Part of a small language model's weights.
Size: 9 layers, width 448, 7 heads of 64, MLP 1792 GELU, vocabulary 16384, 29.1M parameters.
Architecture: no position embeddings, tied embeddings.
Training: 289M tokens, 9741 steps.
Each number is 500 + 50 x the weight over its row's rms, rounded and kept within 0 to 999. Layers, rows and columns count from 0. Numbers have three digits each. The size before them is the row's rms in percent of the matrix's.

# up: layer 5 MLP up, 1792x448, rms 0.0454, rows 834-933, columns 64-127
# down: layer 5 MLP down (transposed), 1792x448, rms 0.0401, rows 834-933, columns 64-127
up834 101:542486483514400592383526439475407539568481522481492441508568529571502584524515488607463468560493497492499513438490471437638475465475504462453464510406511465577431515463565452522475538437523495
down834 114:501509513509465469460636554581542447478539441456424473480539574483476506486403488521516572461605405564585542561481471497437406451486524408458509444470606508554548431530525531572491529474538406
up835 080:523508494449449511469514569518542517477529465453579481523571530503446538471510463546430487436638503486455518479556555488610408492475473590458461527499500497500509525542539617580488522485405526
down835 078:516551603471526389482528475445542460527475495449538434426561529502535476495463401417416460457502516480489496532524417548472567517490481470491507569529539441438529527453470503483521503487482600
up836 106:554455426575568483503490503431528432476517505577460442506529456517463530437496397489512533531552537514499396413535495476558464554486500455505546500508592532471442576481489415511529469477381577
down836 107:572489623454513529454513502493453597501500564477439486529522501478515556485467539513461551506508444477533441448571451551502513559604475529453509523574504521431469484422525552534483555565487547
up837 108:482555476444533430533560490492495465471514498477477599478477487441464576498480446509499617438574483456557466465451467554514534491519493427520534427409592507471514510606467524440545522510504519
down837 106:455458469516443505520543488600464568428500467478521371530504454489543518443571583512495491549484484511509545445517561473450462421456405488445528582516442455578568554535570504531494566459519462
up838 121:503561450466438527478491450474560354456439515474515537508492514577556578378525438526461508488496530474529472469605447537511485520557615540485519491453432472390479462469471472447470499441515513
down838 129:488581496437456471506485504640521549497486524444525577504511445515557519472498518500335539514516505536546485455551435544539534531413469533518515516474482500471522517548488542543586425534491504
up839 076:587463545486528578465516559492444472454530517525572451555540506460527477521540508563506452493463539521551490492492478516595535507487525530499494346504461487460536445409529424510520496468464448
down839 078:502508617502465432551500413556441495528576501521364459502446553471354506438510575487457544543461463490544444425593477526453473437518401568465507582478474494504488518557459510486529509438572519
up840 111:484624369455520537490503466440422473468433525643565487537443342511510581574490493553425541531543530553547499451492429554583512516480407557527467494525593555422512549536505584631470570495413456
down840 112:423522482472383581487461513486608491547427582426483466482430459448560483496548525520495509529480502458482490555569481477479548474374494518501500408481465481458537502477506427482516492495473415
up841 099:539485518545433462440474481506452526468459430588498552494459404512562543476547503533497545504482610517528417463472479519578519494489483564538480561488482417421433477479578404513522501411550442
down841 098:427406502417404535532502480579528545493513553495431551517486448471512551625563436470517521479567484473570456445452599545511517513649531487577401578533499492483576485530516480502572484507412505
up842 103:556554435472552394508480440538438523522488404495608492561460462501527524436615506481486522509436443493488511498578513496500378579438450521435534590518506519552508553512533559555488616445449495
down842 105:539485515535502505487495488538547519539562526415518498527514503563512477487500381475536533521410480513415443535474462519562480439542574481558521529512511514480582414442460411442569563522547575
up843 108:493456572452489521490588496510533515536492413529527628633489489506451523490536427489526489511504496485517497436581496485473487510532462507482531469490466543548527474548463464589484544511476588
down843 109:441463482435582524530527428562468588526434482543540514512474508451386559503480536509508473450506491499484589516479503512551546490615452477487434524515486494498521570601537499495493607355500463
up844 086:500448401558497506545529577533515467498475532546484511533462438517622472521475430552415552481506484514523483550537367433486563580626437499470557481549530510543453501457510475460605448437498601
down844 091:456523576449468453449468462427527496515569548539545514422513539455388528551375555494571404521462492458442611501518598539413426519442490457542487543375468433475534470578463514423466540560466516
up845 106:536508409661534567534444544381552474512455501462461521531495569637477503557442530500495502512538529503447503443470454464441440448528459585577409563394555533498397495541562493460496504409460508
down845 101:515442623401360458490452460472486575542533455498537555495473445469428481526472440503549516458504436513511522460560443527430537441546474517438557471489463502516482505449476479542499480542562525
up846 105:536518491481447597478456475505456566566508461488510543571506540544482478535508483487560515437548470570591456467487461537501478470444479477442623532495501537512445481547488515516532493487559458
down846 099:530454526532546586546470447513579532525466598582528481547513549516477511479476496480581520455471495410459510518473560433478388454486491508446537529529484538497532483493492496560454439513541531
up847 110:431520557526508461526379489550422494546473441582467539540464498475533557565464472530482558509591498564504469528500487567489455494415577493491460505562435442472517474490548498547522543492524516
down847 121:497463486327482486572423459447476542518444446554543536447541473555473539513492511515512506426493573538524533504546628367542521546533605505500490517477462477448482598575546473559553480562550469
up848 121:558526464520536444451462462468489536446558463427489464499510479521533490512487427532452627522577518512466515482497473547526536525553468500498592525483552526497507464552461487459468522425502565
down848 121:458509556544416446590516570555431499387542529510587506420515446502553545566504529488531614491435515466443490567453511534515445416522397511553595469540527439447535558513509515535394543443445472
up849 118:519513611572399540479524507526536515541532515478483467528544583534526406460489596465535443446483512543630574499457506498531537431428516488542587474503521429498501477518558547522423506512522470
down849 119:429525456410623431495453565503548489436492480488502532550468457581484575560550537495537498507532557466343376533581486517510481565459539574489492474497501542423539508525507576498479609587537578
up850 106:420509460454481474510563508531556480468510523409529500538499467536511416469458516537592541486539424555455531468565550589526514513374526451456467516445502434518514498516482446477519621492496487
down850 110:590472462587426442454413492556473499502433538543500449431498459492493571495490553516458485475544560520570498579455545558554513503585521563503511477544429485523479442443524572500504380540485483
up851 089:480497560605532503476557614537474348540449469629547496485535515516528533377497449476509509342489464541493413513481528471543505546576495531535534490384602566490493517452504563559518495483452472
down851 100:507442394473510528547524461479523558542486592543593527462543550513395552506443451530472517580499491445464503514501532553467507351609514532499437497530470452441437474441570483478517420523495399
up852 093:564601472406575584571542518456480521507534499499433598437422521510453557449520488474508485478489468579520608468541509452488520525585477470519556518484531538538555459553535511415559520525511570
down852 096:591479561475515495524480523480442536375471483441507395574484501532507520453462495498521416526484465487466469484501510508476532506570534484506499500517489446387510534479562589544455503502537513
up853 106:522560514494460603445340509397562521435438514493498491435505587535519551599507513517517487574438492511438531457557455465520520519570571557505519539538513540420437567476574487452511438474572541
down853 100:402500507497428479426596504512511497557461593437469552482445481488619517526532536527490464603588507464507493519470535490500417512440540544436509484453555493536501547417483640503511460538481461
up854 086:465528457511488536439446470452505500504444453546468498479499450537455610417528514547498547570474600539445474519447528543544483498546534473547460472449471527441429578400632496527430512421577489
down854 093:479526505515508490540518500479643517508480481419448464556503552511530502576503499512602562384503450494530502425489550484446531542472564481412473527500479602557537519463475531504570481538479551
up855 098:537455517501480548506536543437572457501541546501464435507506559507472540470519478534494490442501613502479462436432468475542519520526554405519417534503424524507494469477481366501575442535494517
down855 102:481609562449526520470429430481297514468469449559493495516562527500479516512496470497480401491485536544561531540529537491498516512467441584541470479472559540433562482506516537495481613590465443
up856 087:500599507554410423467500463505482420478416542466534494442517534502581535534467457552448490440549529578614513510508358530508441497410453586404555536501553373460445491549507508488486480437597494
down856 088:482482440407526550495412604531488549513569585498483456615498428574428454436464497523536454484502539452421386425481559597543476465566469521504451522494497513538485484487515521434508446532456551
up857 102:502534543630479567379440569537494533508480447611496460563457466457476476411476548553596492506500469543532500478473495469596444537468531449511468453456546483517368528501616619508452568453511472
down857 102:536454478454536401570435445474556518555565439525459556492548510474441434539424600488471581577469563501499542476463403509496464506457439580494400484515517501533506516525434501470436642539555485
up858 091:498486493546501572504486519537575513395539503480398473510435505505528478413598565456586552481500547473552482446455515473538449592488559427515593510487493431531537594521419481497413554460523518
down858 089:531461476618453502468457550463522527595489496511479508550537556514475456413458488475568564531501574457470494507515512550500535459465525577453418464536465434586501518443413512534493574521423448
up859 083:451497420559490532391442436489485504499451530472451493499576461588405472461492486524508529543529604493484430484497498547462487600510519501530542513479539500521544440530485443519438487463598440
down859 083:485543623487486555477479475503475427447528458423417497552518511449486492544473457440501479410563604456580455517463509483525473438471483576638507509536600499488542555458379497497539480422564652
up860 083:492470525480500485453449553548629436431424506487495540551458547506516585489499487535494508526536531489510498471521442471567457445432476452487503579443514477482392514438485505511542538434454587
down860 080:424425536401654429508497516507529455466485564456569528467466436460391506439494371459592595554453452548484536491530476519474547461489578428554468558552444524493569494486540545426505563534552501
up861 091:500528496500529370601443551525533477416460462461474548564535498506563513414463495464566483514478512605485473496460517508517483448495468528558482489471613407506542421516444511510499493486496510
down861 090:575489491548501572528499534417518507538511557487554458495543450506367566499459487570518565531590534430459476436542432477463476466512567430538543427543424564489544440411501457469483387510497462
up862 109:438499535542412482513483491536404525464588319572521488635491505496539465586493503481376493472483481471506600514481488403554436490570480480439520525485419443476510547544544458521489567447578534
down862 110:563531467366497469540548521476501533529456528591490440511413598552489518595542506478484360444528634499496507439524507503529530501500430550557466463453508521544536561468460553557500501553545544
up863 077:586609421468557524456525329543502415515450467451555579577617483496449583509545492578481509495515394502463473439440536481474480505481509633449483380583463455528410522546481489468503511509504482
down863 084:529514505572441535544556487556464485564516463563574481468510520503480428520464460388512513477578464351553590519503476559471545410510444527534506501479526474566578487526455520483537460446576491
up864 077:474472475524477490436471540514519607562507523445484608461439440517475456448520396489482500556589577497551569471469486594436474485466589466518496491454525416535422459538564495507516507522542577
down864 085:489574532561514443517392518545398576438439438521536378530450500460472559569427525388515491521451505480482589504583558556411544501513417462552509539494572565505501482506464543467504449490490476
up865 098:481486419485525615562508482508457515486536598485402505462440568524549546517591467444542519453513434525492484554559450540557523449528530484413513518433503489358510481426567418481552497393448526
down865 093:483466530504579525509435534481479528429507531520547471504500559545504502353447503579550535509476498565532458470474532516501601523522490531469549497489545435521495494498488477545446462510584453
up866 109:543588462563447534453453508524526485557488473530508452562486521494541416464485504494588551529469463601492552467489513455573463509418565491539492538389523456512457544491516461567473572468492511
down866 113:523479467495491467527528476502447459467488472555428510436522436527484508477486512513504515482518494529600533494485489448589483525468399509492556526468507534497530590480533581496516615414527472
up867 097:535480488547535465462600444534502471544489536512553515475458490592462542480541490503498585508572525603594507538518556610477448470454454512499444529527616542423506441494577491529536651430477507
down867 113:495482543455544491561415496486530529503519455494468577612586575409479532484480470481470532542470546494430510492505485381479511524458472522547519434547412483511502491435532476477504430511526562
up868 091:547526458578474453491494538530557517521546561498537513646449455498510529480489449585504551442508502590493465491479596474504503453474563489504473458465456477571432494413405414542443517441502462
down868 086:562510599543519540493470594564473500503387512493493475435488539526480521471442489510480437444561491452542495563493553488461498456430423497475606488538581502531468600580515576455499571465444503
up869 106:464474532484497505490437477449612574425538494464531435554483470573476447386532511461507560521476466507492455543504482467573522522469578504403530483416430486533486582535467435529420519512538453
down869 103:455437313452524536395413550435477539503510469572563473531539449658483512530507547447532506546408474567495536501555537520529415477532574602512535505503488560484522530476496490492549428468486433
up870 100:559533561475454539484502498464517481477470482513353555493582564514518574427495511492566513488442542586544481496615551540477543505548529477532613478392535606456516469601483388528512486515522569
down870 096:405526430512482518611476528554518538465540424485498533399491565457454500372376528498422551423457414446508472479485490447434507505438562523444497476487491382581511543489462594431458513442539524
up871 098:478467540514569483500518382547543495577513421607460530546488478443458458512550492543484538558479583533506453544459436509510443541437527541497504478363438507525420507495487536534549545481483491
down871 095:539529533503564474572602529539538494513494558422553481415533518510391527416430436512463572564477560521476477492502519534472546569620529493433487478546521604500445514508535442498515303512573553
up872 105:484575473559551438483521421518444475473550494513451440521525450491450590540593414562495522405483427459527484524407514538631436570522511475491467398482523469470443549525489600469534502516526509
down872 104:531545516516458536487457492563545495438479512438471422511493575441564448501466546518460494485555526519376489459370523517434544542505536539484438498473535464607508510450448535486443482528392463
up873 094:543501548495614463541449554408601555515503509477439476513510564518511527460504474488520536461465543505535487506522470576560493597420522472562478375417509534542436554477488465527501481470539524
down873 108:379475448540554442433532532442602451507471450506509567555420501556467500499512488468483480507418494567528535516490465527499459521446466551511571499534483502539537506462440507487504510478588539
up874 112:507559548552435548573426550593603477506498465530524512651502493492532459507519495567520528450507496484561448538569511448557451506395459424496541447432572526458431524525459444555523491488507481
down874 113:544513404543462517488475501564454496432461656522497452494530608562516448555558541536546454467486506487537618497506544444504546442682538492524426565493514460468518425500458480495492385491495476
up875 097:506506511499539489459492445494566541429391533470480425561562515523451485623486514514419565496546471537514478464524500443602441480514508429419417529480516445406510558522536479471550463538437530
down875 098:473531461612503432511521509497516463427575600528482497519491574514454520493468568426525586564446435455477410521472503477560422436519391460542435514478480458544523516589554514541414535484514535
up876 106:597606545499431591508463463387478406604525482539455494569487554538523581548450441515443634432513542502461502551502407494493511502504428519525440516520523542480473560524507442510432486490495476
down876 093:523577466463477560602509490468557570539534531517516452537414622582454517582412516485564489474427487546536464519495513564497494484379510564513349441532480507467491564494544422417498501499471582
up877 095:527475508550420488440460490469562462501552488532400518533468498506533459531432554509526617432436501569538536520465414580509459552525589543514566468445536473532480450590430457528446458444539520
down877 095:482422478628421554406424581476451499540483552522516559523473402610501503394515514491448532600509485485502507491469455561454533586445628480398401503433434493531484590494501502456519415519482512
up878 082:495505482479460485571497532459481594501485490520453596439506485596449508398476483444514492534492523481497500398579461501460488490566519496531399506552455441564403585475513511484505510423503601
down878 083:479559556548523478474563486445472453562502528472530396542478513599563536466465571436466507477517554529542559502467462476448477456487420492513591586532545466408519463535436504526593494516491509
up879 118:505554460547501540389472505487524539555490441510495466502466474594560429523513521580519519571516453499469542360498451418522519572446458490485484610495423496436506518496449522599533638521429530
down879 143:568513435473488498484473563434527499456477606438496430457459465648582530541552519523485477485484594489516519444481512521466471504555477509537491517423491545475523497534510503549518560509454515
up880 083:576566499532518491445483527460402349533409527505558492489418541460522413554541442465467486523485558518465499451440485504421460524526501527520529515492485508502504519593498506491467453468700493
down880 081:518581498517426534481505451550505538546574579503481506474581421401469547418505506454431435553457492497479474521540483538517543464515385576548504652594521537431556485525499586406596550530441468
up881 097:541430502515462444524450478424413481484496475492497534488560410608423539498582499445460607459508576516590449499560521537460511507474483567527507518565450536583528469587469576551478502488514493
down881 090:495592552461524560512447500497590501479453548458528450519398506528505530476520538525466533571509469489386474475489508468523511453496480523560462559480514534586486511577452507563511489488515543
up882 097:551526501377598477535415440466508485586514518455520512527563487503454527495503477514569523454615542521541462471520506519526453478438485536480530519538526537441569440574487472570413493543414495
down882 094:549512552397507523448516547446560472501409449538523538505527537533404499452624466484438470474590534443550527482511473503445487491512454514597531534420506517436455513473488496506574497444405521
up883 110:489508399565556592487584462499574519526471505607423503491502516558466553471543554486522550559486421521456501486478522592460489688542554414457440470330491608528497518511476482491609519489468497
down883 107:441443477558489481460383528532444555450498534607460512396597556500467495451535435451552447590459539547542555524441546548492518510426414490535460525507382549524514564424485541473507522466597551
up884 085:525500501541448457544539447516472426442531506580460545512429490465512462553501440501490532532446470520606334461503498434500567471539504504499448412554527485455509462508584459502531534489545552
down884 088:496403485479528484467520601481418542497487466482496514422486542415482435550450499472573487438516453457360549543521552546510502490509545512485563497464468472468449504504514563462511501534480503
up885 095:449480532498412467510482499445522487503387495549486454465491523567431396471435520437493476522560553551436528465592565531522419447472517530480450448420493500510521577609522543550531511512444572
down885 084:494497469521497542487524433463498530470520477560567488481465511564477458516552505478429571442489448474460426506419523519516448581527411475389509486531424584544523591537402476461572561467472520
up886 106:557520468413533515496525441468469534516534406456528457582597423536492526499489472432471574523449507521491545527533551475484448441549544567437473550518500579445462540545618491618432500482581478
down886 108:440445529437479385466541583548530516559436567514646482438485533529552598527458584494430446519452455434490543500511479526509486383501478495514550496440414489433461490569519451452522476432542485
up887 124:483512584519489516446448469474544489448471479438512532451575565515550520528602412535492497465517599495512468424456500421446464487395442507514529464615527484471567502461558533526479529540569486
down887 142:462487445503482497446460585408468432490481528510475561512457609465485501568479467526543488401613523551478486487480563530504476435439499458513520492536488455502561404565500490447492487465505530
up888 108:543607456546501587538520542444507497488489508568412505483433558522524529441526431467459466477544475521470482457511514476540540536523549494565404470452548521438456469527475424561536438510545456
down888 101:468548461498542555529564554493443586465501530525435526469526418597462484489671438510501487455506463538432479550457514546515393479499449500574520480413471507506571425511502505434510555477521541
up889 083:495491505509518530504518446496407544490511527482568537437552451470534407551517533544543525472474527500514516401504438446532512474423454521458440424575541472534501517511513483469531518491499572
down889 080:435535515487507476511426518533464512519511566467505454520522521477532473426424557479412617484502522472444533569526456593502561549474539458479465466595509405321572527444450521470526515456467550
up890 106:573525414495502433516479473563536537506453478438509513596558466471507485509478423505573518435570471506477527433476551542506433556506561468432462487485488377479498473500523445511449535491479489
down890 106:544544510528468477490459436454465514562585567513465475467547555475440489451482470476477470527499490437414454561481569459589458554523529510420524541365495493532508469520502471521537592530530463
up891 100:497527501484532546498487448556488559475504512580498553520553535492471514570597555566543499467446487555552462510475545485551544542431448506519464447502459489487597500496538490488469587541474457
down891 106:498447510500556524542558508449554514452500498499492537583503384461537433492535478425514532553423514480461497554423526461535514529416514505504566543528514453431494509441444416476513568488507433
up892 077:525449484559554439449521435446504589465501456515453615492515384559452477459475492526521512551535437528572516430569513522515464458575475455345466630463447522477485466519555479475418472515491550
down892 081:492484559606501403488444457499499513496571538486493409522519510536527541491439543385473468504508496516522558483581602539460466601563494494437518666454530476463486468441486512428541485550478506
up893 098:513587399612538563504508496438473424446515500553488516507475522610514484463488457494417468558560536486532554512590405421515544535498492588453539558507519523464474587428501471505512451402496498
down893 099:514486508486500570543510446480441503482568532483513559549557532455511504531559554537548572509462473500445517521485545593472500473468563447445489488446523514506464519522474508523468450531462440
up894 078:513500455522489508512570492511490511471572549529594630397543521544537530551531389455480476442504463493542564561550511480440533498533475419497524413495469553541572546530629476477526497505508543
down894 082:516458502597485496437474566472429530506530485491511474527475415477502445482521558429506432470443499502572478535387562568488539456511505447467496496489534444530555493449519584515547488509639460
up895 082:510557556551546576548547515502445453483572512535439434498555442501460470525503465459453508523586539483515475426533463556524491413484528545567475430456496411526455558605466520457525520456451511
down895 084:510490508429501491462426445462497582533404473549502439492527537538439441470567485472497506531451473517593522573477483500534531565497462434509543525548475512396575491487381470537500419537547429
up896 102:534587485519502480506519578537490407511574526555369489498495559494461425395472467494503518459503524519553402566489523490492416477542416451548499404486578538502495457476489547466481503517473482
down896 104:431530467636499496480538506495389405457477478593512512549478544472536510454526584505537461515481513483422602479525471530509510581470400527484519499473514522538536573580440471482566544418437577
up897 105:618566371515485477539463476465536478527531495466442449584380454482440446517457540564470502565583469496400531330561445530522499438520584391425540538453515479478461518520484429614452513474493500
down897 112:523424486517444546504548498474536468646568603403450506489511469488431473594502423488407519446508461453534469396518516496475507528470495469520514462545506450374543633573572458444503523506458544
up898 078:504406531521467596437509550568508489403405513486437526531569505478501426525545480427524532429563582525583436589544484574496554409440530474467556391520536540590538485551581475513546467506523580
down898 083:498496458478515524436507497505435506402483508487586474460504442580518480564467444406441547493455491539509529449488498486480472545469494536533478592424493431451488444440501573547523446465569500
up899 104:507493533550467496439571485419428458470600505624441511450479421604485469515532508458504481401591469556573536480539480493497519526532564463505498399480509556493506585447464530490573485471523518
down899 101:492505501488514532538577500527529567492524531433502467481566584429431471436483492549518405571447476418461443450475493580459510449587444514518519494471465567503530548553537465430487499526445474
up900 121:512493556518492488515471485482508524413486522476390415499522484489512571474573466478604524446488469524584449503559495544493535595529496494394573492520590477484502598457502439467450459514453445
down900 123:479418625532491585524483529472501485464491540512466574559557487569552461462460463432563511499522486507532448527542568518511532493567474493448531457515589429456557513480535493373568449579523533
up901 093:536525453553493435451417506544505385489464464482451461555447539532498473504506584546407544502564593559470436537452518559583369489460490507556556481413522528492368432545419473624441517464520478
down901 082:564477619552452488583527546563497533529548527445535594447511521396517528500431457456586441395522500396517467445482487579494578414471492643443450482576436485509496508446554503434456478616476476
up902 082:500494614532520546438480501517553507451439556448468571493588525544508511550517402378477517465446540464549522394512509435586497401505477428536502533470479539445382592499516592417511512475553498
down902 079:425518465458557481499542501514561562487419568456570496467535523533475477471431503442534496498502466497477539512528530472468577552517476450471635598613424500562473529504471508534539422505492534
up903 116:445544537532387506443486484494441535416523524478455474469558536500489423599528449479590542542550512493523441538568506561571474550495454518417491485422530539444516451559484442555552545477474576
down903 125:450574490498584541479547514496467597490532582552539451514485567644502502509485432453495553497494482510503482503505600514520524508572426527511455490529489590502490489546422550559558645494483562
up904 114:556495547555483489504468489515546443464453460447492560542487438529504547543582557437568542535529527493476481366488534534501491478490477540538478559497528424469484450482447462541536522538523483
down904 120:508485480499427436492443494370493464509452454580473475519490595608530452471437442523526439573434516441485534429425578542487519518497481402544480448527509421505558503510508425497481567504448488
up905 122:464554367534495413472552447510460476386521432533526575563440454535496509474650479454427453467504448548442474478537514490571440513537597488477537487434513508468510564461508476486581526524461494
down905 125:472501638595445512459532522383554565504485499498532472449541523502477548551506471507460558508500428558514537511555498443505569548483612541444492450502503529554479509521451492452536438532505470
up906 093:523570502460542532491525514491620512449457538463414469603515576553477444570522431599512542472545515493482448556503437445536472472485490502446454377478507420505434518602465401500509517508453515
down906 090:454465534577594475520494486527503593509430526456467395503488540517432390528463476471466581469500588472439453505488479512511547414507476478524531503513459494465527418474476549403471467505518454
up907 111:506437544380642505472363449554481531574523436474473428463551490456553566470485501485487560564538461548499474552536575509475517597497475559442434489553539549473532453434550571456521504517547583
down907 103:449463478601418517473540524536461523524450583543532475537437562578534537551551522496510444525466478500522420602496411462450495425567515491473482509527542554462565643586426454467455443511462532
up908 123:483524402515520550498561505448532374535553498574455597586509511586561498545548531533489500470594374557488538513533488517530426562539418517545507484411574529487555426531489435597547495424446522
down908 123:506469535446509504460542534413507446622386529511561564554448474512486436444536547535476524379574449585484526559597466486507476527452535511451530489478511472531495457589525525505530527565509519
up909 075:519509453474482497486544455501574551496396489505616494502477459499468559570540499491508576432546504575508488560491535552427399508408503568538582448446485499527418559494500481500534489464549418
down909 072:476454560531478586472555618517453499564453541482547483564462485499511431492562514453466469578516393465538601511484433499414546558516491424513492500504580475476527486464523429517514496475566569
up910 106:576448457451464578508513437505415526509470525462444447475535511461538481471660535526512521501508588552552544451533478560522541529530593507460598542507497531545516457537571445530588455445550548
down910 115:543532585508554554560434509490517496502457512469425473549523398694555541479519519541475559492560467519497507413475514571438566553485547556554353467493519532452530443483487453530507542467431482
up911 111:446441559455488375436529460595439499553591476451504467478514470422465523527458591524514648474506502468528481538495456526462429586544452413465483475472590475460473480598521575476458565511588532
down911 111:583412500533499471486502544413516510620518576494560503502487476472606590486532590529514587487459525448565438505509478550523554475556622543578442450484413502499520409431518432431468419374597490
up912 103:598429501453590371513484511489480518518464528538502477556499479580459463609519435539483539516576521520499513445509491499598420536544507539543542538540532474500528465537527576469435481493490522
down912 098:539508410477482565546509457466544567394440542574532451528542528520452570472500481492554509527467556533450565466522539475462558478462504523550528513470516511569496506538523483514499585494482466
up913 093:526443606538434561458525537529574402527525500516465493601568495492529538544492480609489526390522488501497413508527516549442464456539548515474541424528569571472539397494572518434423532502487503
down913 090:516506514532511539478477517503402554503480482441513511593418428516463498468501526509533560539416432560440575504602468376569563576574555541542430464521484441462453541493491480599547529458527487
up914 100:484493526507432486478550425528507523455549503458485448464406508462502521502587485553461543539554465495456554380487417495500451535505590514396544548441462431537559572533510493559506573471484452
down914 099:466480520452516553513461517471448518508503547539481472550518506529440462491546515400556492539566551541420449533479545410513436376407447499476510446551487543415451558511477455449421510540460468
up915 109:500448566479474565541543431452455545479576476500531467475542474473514498497615494585511557484523624474614501410483386478465508509398438456437542516541533474452577505503578546487492509475556450
down915 108:448511499376520541565556570521583484564505548410572495544530443527517519489500496493511503467682550533411520507404559497482526419413445551513512464450535538502513506513442514563494545489544411
up916 092:543425560491407537363451496550499493553444452424507504481487470507536362572546550483584508494614407555535575514504453617450517534491521458509508577517568535451538400522582532481528603510469486
down916 093:584506534461439523563543568533648507562507469487609518401533435410487591516484548445547421555454401441528470550444599561394469544460455490478524519482589565539498472492517488616494639562486382
up917 086:468547377493508425486466522481580527473425557549415522608431509537505456469503609499476543557529372549547405545519498499543503541565504524492444372478536596432547550548465404524469508570494521
down917 083:537453603442552432491486510492456476561542436431514541485523536457595560400509469410511555599486548443481459492428484529453528494460480520511441586567536426418462526420512413464493675518568532
up918 107:494500501558511579476552579535459555346455537570472529561482417579545474522503456556476397465558595507532516561544542437536543475533593556515552459600462444383418517450514622526481482476500476
down918 112:524562483465492459534484434525596576575525419474521528510468431514544574552517514454568605490462483519455465503454618541502486533513494503538550547454551471428598431485482495552527515531490550
up919 118:536530519508529488491597574453468544431431481522465462476508371661466513471481547509496478524577690593495507438530445563504487525543534492447532526482511532514510602456508542605433623504458518
down919 115:522570519409503512515595552546501458437437530467500544495518481587423554509523568527412497514470498578474469451502430542531512492446377475483620561513502490483466464511450491515487532568548463
up920 087:542453553538439511451468469453493495482522425479416515477524470491514452515513526455567518527472610560560509499563471602412550504446509484479447502457459515447535533500579501579460502478562611
down920 084:534535394467510537524500466500456532470479559495503420477539386391510533479500520466474498538432482442486553445521530495473468471488458495527514453531516488427413472494549466429445487594581468
up921 088:489544475512534479462467383497430406476512496499508416472555477502440508605521489468534483499430575447505495501461498460481462467527467485579460513584503451523511498467592476523548515453525557
down921 085:437465480448452507585516534489493392522498533540538536476541528520565435525446564472448501493448469502499572505398468568492436501450532432451515433561476515514534477461462479556599584531493527
up922 110:517543423450619445536414394459568481471479378557518466581511438551474446526474471520481579513520513509458481426468443491517493564443620433487455448357492424524434548547444524552473545482528517
down922 119:498487448418493526453477471413452477522534486481508559443517534423583538559540434480523541430453453475514486616460546456496503476551532512565562543560503513495459372498474513569460529520516401
up923 095:466564496472492542474570508537561557380544494541466570491519497490515448507489544517516501496423360582460437531492531571596482576519510506451487485562424559443566510522470463597499511483442501
down923 091:619572530488445488476442521489515461500448520500542497474508472571595455554466466525377515510542490492486642531464432393419469455486486575527569434491439474475502462457549449526487488511495511
up924 112:532472431482595516507494580429483541498479508472467417594387466544562490491490385561497565490481447472558509581548552589492537452522435488507480497633534569375594513460543463479480583483448542
down924 109:428518632520430506514456506548496429505525545505465488573525538412453441547516321496483420528462400477447517538543500567569518485461484531447517447489530445496506498506566497457469472541568576
up925 106:458609515493508495539384479587472464465485321448537531415402494483553556510573531533478481438440581543476415506497425472463469505425560412427569475471477421450446580512476564504525513492524502
down925 099:504445423510431421389509538478495514470499535555455535505488458596635399486523548553447528583466525465444513449466476487550504455520514466518463496442495570579504474515562513485508500449446538
up926 097:649453433490451437484472556575598445465484515532495439604472378473500394513540541502487577579568515585545491405521503493507461510467438484520555561458540405547489516568505475621442578488491462
down926 101:461447567567498501512531472449454528515567546490457516497525457506526555477443513502483483469443485401340488555533493521396498453497513562384512508506433517484543473448538436500503488508452523
up927 092:481382491479464487479556517559565548481568465461417547511529480510512423581486509493562489489668483522449477402482510505445523413446656364450441484583468505485646538545544494458555515448530578
down927 082:501510497565475403539496519517406535478507556529481487445479525421536441518332562505429421566469554442482369534440438601410505468401472635559461519502381486562529490489526443498538585526509537
up928 091:532558506474524488462500421473440536622453482470448437507543486545404474531485500505513528510548550503468525463484574544488484468505441525555478497513500476531406474480607476512442471482587560
down928 090:488525626438489580556527532541548431466433532559533537455502478527406530518499541493536483488494480542441429522504503508470515501475486496510524460502453526510510425566511507582478532496538551
up929 109:495532399493564467449441444433528526562551518473525481498387475588473565504512506527434494554512497565564549529447534505494509529520523583464431551591478571406481494453532525429529520467492524
down929 104:498487468557625420508473490550512571609511479428471602517435544568459492534419533512468413507522443490472438578434466465516579401481498475547509477499438422534522536518551489474402512489497492
up930 105:495604466498536597400530439462564464455528411528542464481449515509540467532478584447514504473507551533438553448521419387519515534471523523525472461508539612439526431480468525528555506547538575
down930 106:463478569469482483469460534480577465520539431529533622531489445422491493547454396465496465490536475585405413490405518506576495482484553499473410517500536481535536478466596536482388504477515530
up931 099:491523433579487442476535624422528544465520541430578477528505497585505518502579439494460526502517479519487462480502545416561497564538469370448457512488510486563520504461426392503559473461546547
down931 104:458488490491501584523397474459532488499527547544435566577526548452548460506434486480525421489486524599560509550492472585499523431444486551543479494525485573489503487513587467543432444620482434
up932 113:542563424499541506505479397468514440422553506617448629539418462575500508473525424523454493509517444549466483466500450555478505536507503417525487550391514573517410531474490488480430496553435510
down932 110:571598439476426470489452519421455481479484581499477478473458518565469499564524532494541559389537595470484526452513486508510565504471558459564449403495481463592521566536483495492394450491503566
up933 112:497478570478484470445539548596482535454514439430443439482502492475505480463500379485456508427465459491509483557448411482517484555544485463549514543446523465488552497613532573418504528451546486
down933 106:463474554535481462500500518524525574430488468537476489557380442496460394550580405529565455508581476463423620511520534463540442462491494573544580492479419503495497516489499467529415488508564507